Weights of a small GPT-style language model, trained from scratch on English Wikipedia: rotary positions.
Each number is 128 + 32 x the weight over the matrix's rms, rounded and kept within 0 to 255. Layers, rows and columns count from 0. Numbers have three digits each.

# layer 9 MLP down (transposed), 192x64, rms 0.244, rows 123-156, columns 0-63
130105158079157133081123182103129143142068115164160144078130139136116136062131177121072183095108082128101094126092111125141105137144126114126110179115092063152100089134128133081154114072157096
132069076088104150091162077127163137152089092115116097132109127101087184115096159064140104109168140120138136179124120149091071124103111090156170110121117127124125056121114166053149044073168089
120167130159101102119132174124161082071119116125107110157106119094119117145169140135126133087083119148192128143142080115039067153148111167161162116164074150133103085128202130124172116182068100
096116118125082152112123153097105146160152118117167125161126090161126142095090216155138083100095129138121101095130081134107116119110166165171196102166125120114133105105138189179152124106182120
109103092181154187178111106137111127126113133060110090061125121151106132109127112151141127142138098158113189087164097197142131147134125076185109210164092126116107166128139081114143133129150143
087147177135192176127185159142128103106134095151144102178092111140125156111135111122121142067149108127092141127102156142136023117134107092115092140111130171136103133140109135106106126143115122
120128078090165188147147148118147130145099124131126130133077152121141105104154160153115158132123076148131140102126160143130116168159186175122110085176131118157109079112113069123099152164127107
110085080165115087078157170194186117176119133152173124173112111126113152133096096092137131117142196174160150139084135117117168083152145130143110164126161160079164131135068135132165082170099103
124091172111123142175137132117102163125093156171132073177116158106164158078104187161124179138098082111097100134154148171148129163126118101148104122111140111168174071168133074125122129100134096
093164170109105111118092092128117121122100118082094131132135163100137170150113067133159129139139109114181070090122099119110194100056081109149190125120156133111122097110150145132135131137114106
147147131093067128124137109080166155118183106154137153135167162077209125094116129136229166196095159122163092099162064089136130104130141132186160075104156108136088129161156142153112143142182117
142136136118121052179061147154150111170116122134122073136098115134103087162194202143113131053159142147177148120097132110067143155159170170137081045133174139111162126151124099110077143119122128
122106140154104091105111112156109159130161079129105132099121091103095013142140098150162139158133184101150123140145096147096168138157140188147132168134126160127170129157189155123093127098090150
083079134103098151155153138116165175159160120064118086040118078097121097063134143097125155133125074116085117143113159120111190164162102081138137149149175140100045127105100118155138127168119068
093149088118168138155164189114169140103098157134100099130141112129125135143039074088146162110129154099147177136102125143121099205128161125156138074075186117131177109138173078161139133130121115
181154086152101089139112184195166224122126106141145087142070156143137137134179154137133141134190153107143145147120163117147120138162122096095156096102190132066132144046129126170097195132179075
118041149165110112181170125096121132129094154093067120089180112108168164094093110074137125109095099175109123119119132138148164169136171205138115168151108143105142126109155097073130178140154113
132115115196198193159141124109151188120064138156142137154110148125122087135174133069105189168070074187141132162094132149149080113127125080131101132134140099130052104171093088092147128103129083
098206149135110104091117130119118159148113163121153149161109109118180137153171142114085151176115132116141103113145120096033122153148113116139149121071140107121089151093079161184107157077154111
118131143111102181142177104068099119117137133182114137128135114081152061144114127120086115172090108095108129124120110127101083134122117107100127117145103125181109103154103181111175166152138139
077124135159147110079107113129142110132105120084137128137163148197098133126114111171110068207127171148103153087147170124073147145081118143222128168047133109137144080101156157121130118093141113
164085128109122111096063133126088188144201119122147094132142193107108164118174140115150167129158143099174204105172046160138115095181159109115133061108108113145103142116119128209108135140208160
115117107108227131140152120148108102184157157149134088093106146172139150169137157132110129137084097144139110076057124168160108123112153137116103095189067163072148142115070113099118097195130159
166127164154123174141093094118175087112159102109116097135131123077139106077115054083129167112170113150102130131081121140144131084158143143117156116149141110096133082126131170095172126107101130
158133081136130133161143093086135178120111145163152091081137151175134143132165167177131118141113106155132119160133142109106129142128113154124082185204053125120121116120120113090114107149181075
147089067146113112107133174178123142130088094166107101109175098132139118142086188121134144144145055157134170094107103150213165208075060156168128129200144126075159151141122066099158152104131090
076120130071136095108124129134090208110093126122131036119165153122130115140186147114142143170175124102154162125098080177121190158128115104138117140212137076110201137089116179190170129116088062
190170141104117132094174100126144132097127082147124145102113057151145161124166126119114099126159107077172102099075124051139131189184182121115134149160152117160097169101156147088158103172112136
140109165089109131120167104130147104152128126147154103151171073133034092150140097135095158142150106156143171119104086080154142103101094088131174125121117149120119118144144154060189141172162124
145134139159135167140147121127149157153124089136110130227125157133130150090102128135186129095082121129130129170141151105198089153135099083123170120130160133168118156156117134144097117179144127
168116149141147121101132111128132147168106177142153135062105104129162119088082169152192173108059105128093159140179155168177102115092142143126107163134143115170079113111098133139135088080114115
142097149099130118080144148125138094173167091100162111085112092144118083151111119093098100165099101094184110115121195112097079138133115077080080140139185136131111146116105131128135091143124130
114187067114196096162191145083098171165128117054128117229113164099111108128151187103144158090120087086147085137163131082169091088146085148197155145177130108157135107157104183103161134088150120
163168121112135106043090086134181133144188096101141182126174098111075147085122093124128075131148085116131105078137106166123183122110162167142134123148089163088137097127110157162213187131168164
# layer 9 MLP gate, 192x64, rms 0.145, rows 124-156, columns 0-63
101169112148140127130151112112087114122086137089162128129156119082073109164144159148132107160141126147149135121150125176104137110135143172107099097092106148072185124042124140143144120171146122
152183195161162145129093129089161160075103136122159162136145111133116128098129099086149095151132097134132201122184145069100084172067082103105144083103085114137103146140169130067108178111108106
110137133150158113093097116143150134105089137136088136113140174137156147149178067108121149179127127163167118167098163120108099110170138124077116169124113118104119122127120106099123190154061129
113125173140111171148176124138136104104149104106167153138099136082110186105125169136117110076140176140151107134149144135145086074116189148137164099118092169119144058149130149137165105147124163
114179148160163134165214185110125111115116122111099108152063126121121101105163107118130129110158125138097089115094143128084078120130080082153167114106112159087156136153107122141152094113105128
141122098128116149140150065072166106128158099098142086110130104134107181230144140193139084085148163082166131100094112141111088056122050157124126113147116127129194158106122115149179112120165055
132165176127132123143128151152145113106160069135111185165181117137096152097181117165145138138110064082078149086138090162114078131145162078114127099160056117147121156144160067160107124115132134
130135032149183157141162171157158161170091126118141167145166167142128140177141151076123124114153100120082179105148206128126131105088092145078093113175192098075097108153110160154129118170163130
125130145154159040093118097117149189127121115120121175145217115105101145112102121107112160100169109127147116066145116140124146133083159142134152072118131132138107118120162107132105092149150145
096147101065164132171140197144148123066138131105152176095177138087184076143156142127152053166071109106108150089139145116096083188122142154039154094157076091127171134095123137110170135167128114
086149112102149111115159132155104081131118122107213123093110104161140047165195124209107108105185130122145161171115155089121162178080128172122164092139144123073143149124093190091103137133090098
156148150102130175089120159113084127151119125141102089123084109107100025163093170156088126178160134098171115191183118134147152198089102099157079094127165160028147097139102163100118125209142104
106160137114132165221184114149149125141110192132067099186097158146152145138097061123117194061171205129131105107097169176107128110140119114137047116065163131094160141106169169188121094091071062
117170145163134187124061122164096114131099074176134175080154122155145150134065165108118150129158079140122166105173144166070136108090153134155175095130156124136073124098125128200137060131205204
084106090089092156135162146148153100139116127138083188127108112111127092130232148167204136146125128153194125133129143164130102163177137132117134117126081118103148147120155171120135117140088094
163124151112111149111119092149132141147196131137130157156115143092062154168093205153119078173123099129082142125147071183092131091128114119183118051131156208215095175110092125157148084126153163
146230101072105128119189046072136121102127086110116177162123108141122150165117148090116108154080129122126107104124111125122132166121086166060126046137155109155171131113197097184135093093137098
062156139106164118114146099197146130154109129074093102116170110186193106133133111121087154145101145130111125075098089159115105150141121175112131138118105144137092102102158112120059159105115103
115117159069144114127107141165135096135160138112119165108095041155104101126138158133130109125138143070158126134141113128080144135154190144105155140123128096129127127148160131160188124122105143
130085126148129175178079135180113140169170142125133097123095158120194147077096023153133132115115129157155148151129033148112161122124141146114094130096092117134128149155121115100099098178150113
073156121146184097127167113196138142175090093115165164157102088020074109128147169113107143157222108160162141118163130088131093136115125195100119100112210103132134060140104140134188092123160068
114134136130112102072255142151100081147179162064169111124183082089116068102123126127166101121084084146132154086049095098117114093169082082099188085141148114136125089105099104115073125134233144
141116116131106186170144125126137128116169137150101070121147157156143174091078141181160092122105132147101196113146116101147124122163100128062189097166144118110167131136123086148100105119164098
141109145159104187135096140163185115138140088123179124150210115119139098103121162113185176084172087118168156159087117105135139155158134100192138140153159121119144094163120141102128123196134118
123111171085114102142147131125060119150181119143117122156163129149097104117083160178185064155163184162178120102140078160101106102178089120098116071134095097132137111114099136147160175115160153
181126134082163166118168132156170094170159166084107169198149071172084149096156118145091102152117060118088108121098116091153149171066175137079153111076184106120120092149079158136098066168157149
220108168121147152112127095150178162161133107132154168121118099145107135164152076129067112115156149119112132146081154123124116136091146171157150080129114135100172123147127138157122142116131088
053114169120154113170133136124108151123145124072115160190124133127077180163083138156153131137156140108168126166132160079133137129141111118113147114092109095134117151073162179158117101110168149
147142150161093149137112137105166143206120086138118141101108079087134162150115101128117105156134169127115159052126087185113160114090128108136118131148126154140136170113171125107151119073138068
073148091158106138159132145098145111099133073131139086125128141149126137147112103115111114108143133133203133148138145141089118089156075122072105211137161110118118171111132049127144105179187148
143130085116141203071130094106192089122141129136116054169145147127127158152200063233138110106081128139139180146130157130127134092115152139094151116158130124038125134136155079119080141131192129
170124106071153146151137174169101184149130112157123162163106102168065099119143088151102152180175106130135161132130121184112109135090167140097162129126173132084135116094186155091201076109074153
166127130142129183171165154156167163140121140089196123217096166153145164118117159096102151095119130122087108184131107057090121096113096122083214116140209146184147147084191185080147170161135120
# layer 9 MLP up, 192x64, rms 0.142, rows 124-156, columns 0-63
103056140131122147132152102098187101117139152120060132111149183105070166170083119153167101157168113111146088161146151165138167177131115109146189124169075171106132097139153174075102074047179122
081121057149107182091159127173121074159114191125124122121131148075092125109131159205138200133112105105157082188076136137136114180111181147169134140091119165105119135123144155151109106178117118
136089162092112080142101150113087083043119156087125104103128120143172107120155091112109173121137128114089134094106139098156123153142136121166084162121155104125099140166144126112118089116137114
075167132139115130142151143110167082130097150118085075143120122140108095150155096162153056124159159142182177125109120153140123083119133179152177118129153162150198105168097076132149146119189114
121153162126133111106121084154170131119180133082153197089140146138140125142124109133080116123127124083167129153092157125173151174117129143104092136133088137047168098111148149150097143123130143
122167118066126142163138125146169148067146131080073102112094141096131077107131080210126116146098100137132112141114097140136139116109148149173133083127110170104126094152087115091113102085119140
114142125096151059147156177122076137112149089125160117139113111176137067104125143138095144123092173170122121127128153188088148121056100123170097118201123128187144076092080124120111090122121147
148104100078138124126081151165103077158158118124080137118151108100158114079103178112144123128125166106115157178129125081127167170170143071183138125131142086168050115105142140102147076131123221
086143139197124173144148158098118167093160102176091083122169200109101102097155137155128151124133133116160113127145115124147130169179190073105132095092151113126146140139193092133090113120113117
098165116100025110153142075150148090165131127107129139132137169050100164102123129123158129098138148077138124102213067141167119085154140147156130106095150143109101100128162138125134144069132152
090165147141123114105175075141120128101106132122049085144162079198107108107165107166191136128109106178132132102118155168129156143134168069165090064094148129157200143124081068138120129121108095
120103158074126131143099101112162095121122236102097119089144158142103162144157161100156161159162159080114091146121085151105112120146158061191136100132091177081146205100114108086152115117131128
177083151109081098118187146148172092088128138164130091131125127054113094133179127152117102116193131062103195107168122140122194158128144094102152122166168124144051101137084148139156099097109100
145052179166112125133075100142120103130157105179136116154118131156149171072148098124085157139099148139154092129134157117107149161097132121119101165150074136163066157179175113069208139104119108
139112096118154059120102183216136140171059121107102160108168099111135093137194077088082184170081201114156164157073150111173124107151087128107159137094127110112145128094090105096086117155112127
131154156185089176121122126050164120116123171152112134103097111121134112161121092183149126122115108140104156209158132171064125077126154099135121152112073137116134136056152113101144141141161136
114101147109117150101145140143102124187086138143108174106156174204118111116220132117176158231099140199176097119107117111132165119102177088187120169133158140150152104101152142088196115136099208
127118114148129114116121140107111134084120060136151104127124086115110167156168082079127122117151153060093100130145177172167120141092141106116040125119062139121118163146127098135115151111099168
085131131126151117056127136138145151190099107083168108134147097121109098185108108154134128135116095147128121089154117133160070157119160143159094116082150131109151084096120137102079167094166130
154077128195163126085131121184157090119088109043144188126170090132130149113102088154072063091102063099097100088154109120152171090128101155131094113152121118130135078131103156114119175076125121
131138075171097161154087155114193149149093123148065153118129132175145165112133091236142103117147116070136143223164141174139120166102157114089095097129082145205078093078134117153190151121088164
124132114178125099100130110155203175152106095101141159179111104101117122125127116149117156114142127137147127116097165164097127083175120173159210107110149128072196158074096106138172139101157096
131094155084103093156121147097088128120168163151131085145147151190093151169094150111154056144129158124100160128178136120128124139127147106091086124102128136133163160105148142127096165156170123
067123158143095185117135162140134118168171172091103096100129117155145136113114109113151130153119102122161129151160092131121116115170147158101131165109127109067091094132086195150115176141122160
156057113119139098148123111112091130154154061113140120141133092140058114157072205185194102137195148124150194076103148133211156092080091132118121090171122165083096152102106110166159132151166100
149104092102155107164156160115172137154134133159160046164110118107085083167098137154110102129136149158106132115167171152123171136140096100083148129103132066105184118093086104111106081153194115
138103171152102055138146123130064079125150115142174116128100102114135109132128115131120077185118135085117121145139126102157116228110191145065091147152178107137065097149107132103057146184148132
166089147084124138097150142148117113119086112113176061158134129162128133077114127163123121097161123155142195084134109128135154165078079121142142164141067147143170122176130130079155094134148085
116115101111139149084118111145193100106096135101062140119122129135163141124149113158147147157103143143115153089108159126129157177127151108157116139080084140127089144158150142058105127081115104
073118142055126137165130174095172106143158119047161128129130121125144112073164168121149116129115129092110152125152106152182062148146177098160092171155186094129112168094189111114098117145123148
087127092100082090171172158167077169145114097104188115101088097117087158163123168157189152105125086102110145168128118125140101133084173150156151092162143161084145114160146151106076142176155100
095127103112123106158221100096148155149150152138189066131078178078136170101098173136134113069115104102166130167173069135106116131167054075152121053128114167167110049115107166140214110116118106
094153154083151136141154151202145184203034103097130133130193170133114152168135123162118152101138124145083172122049111137139090135110142197200069128107128144150119142112150128099166159115178143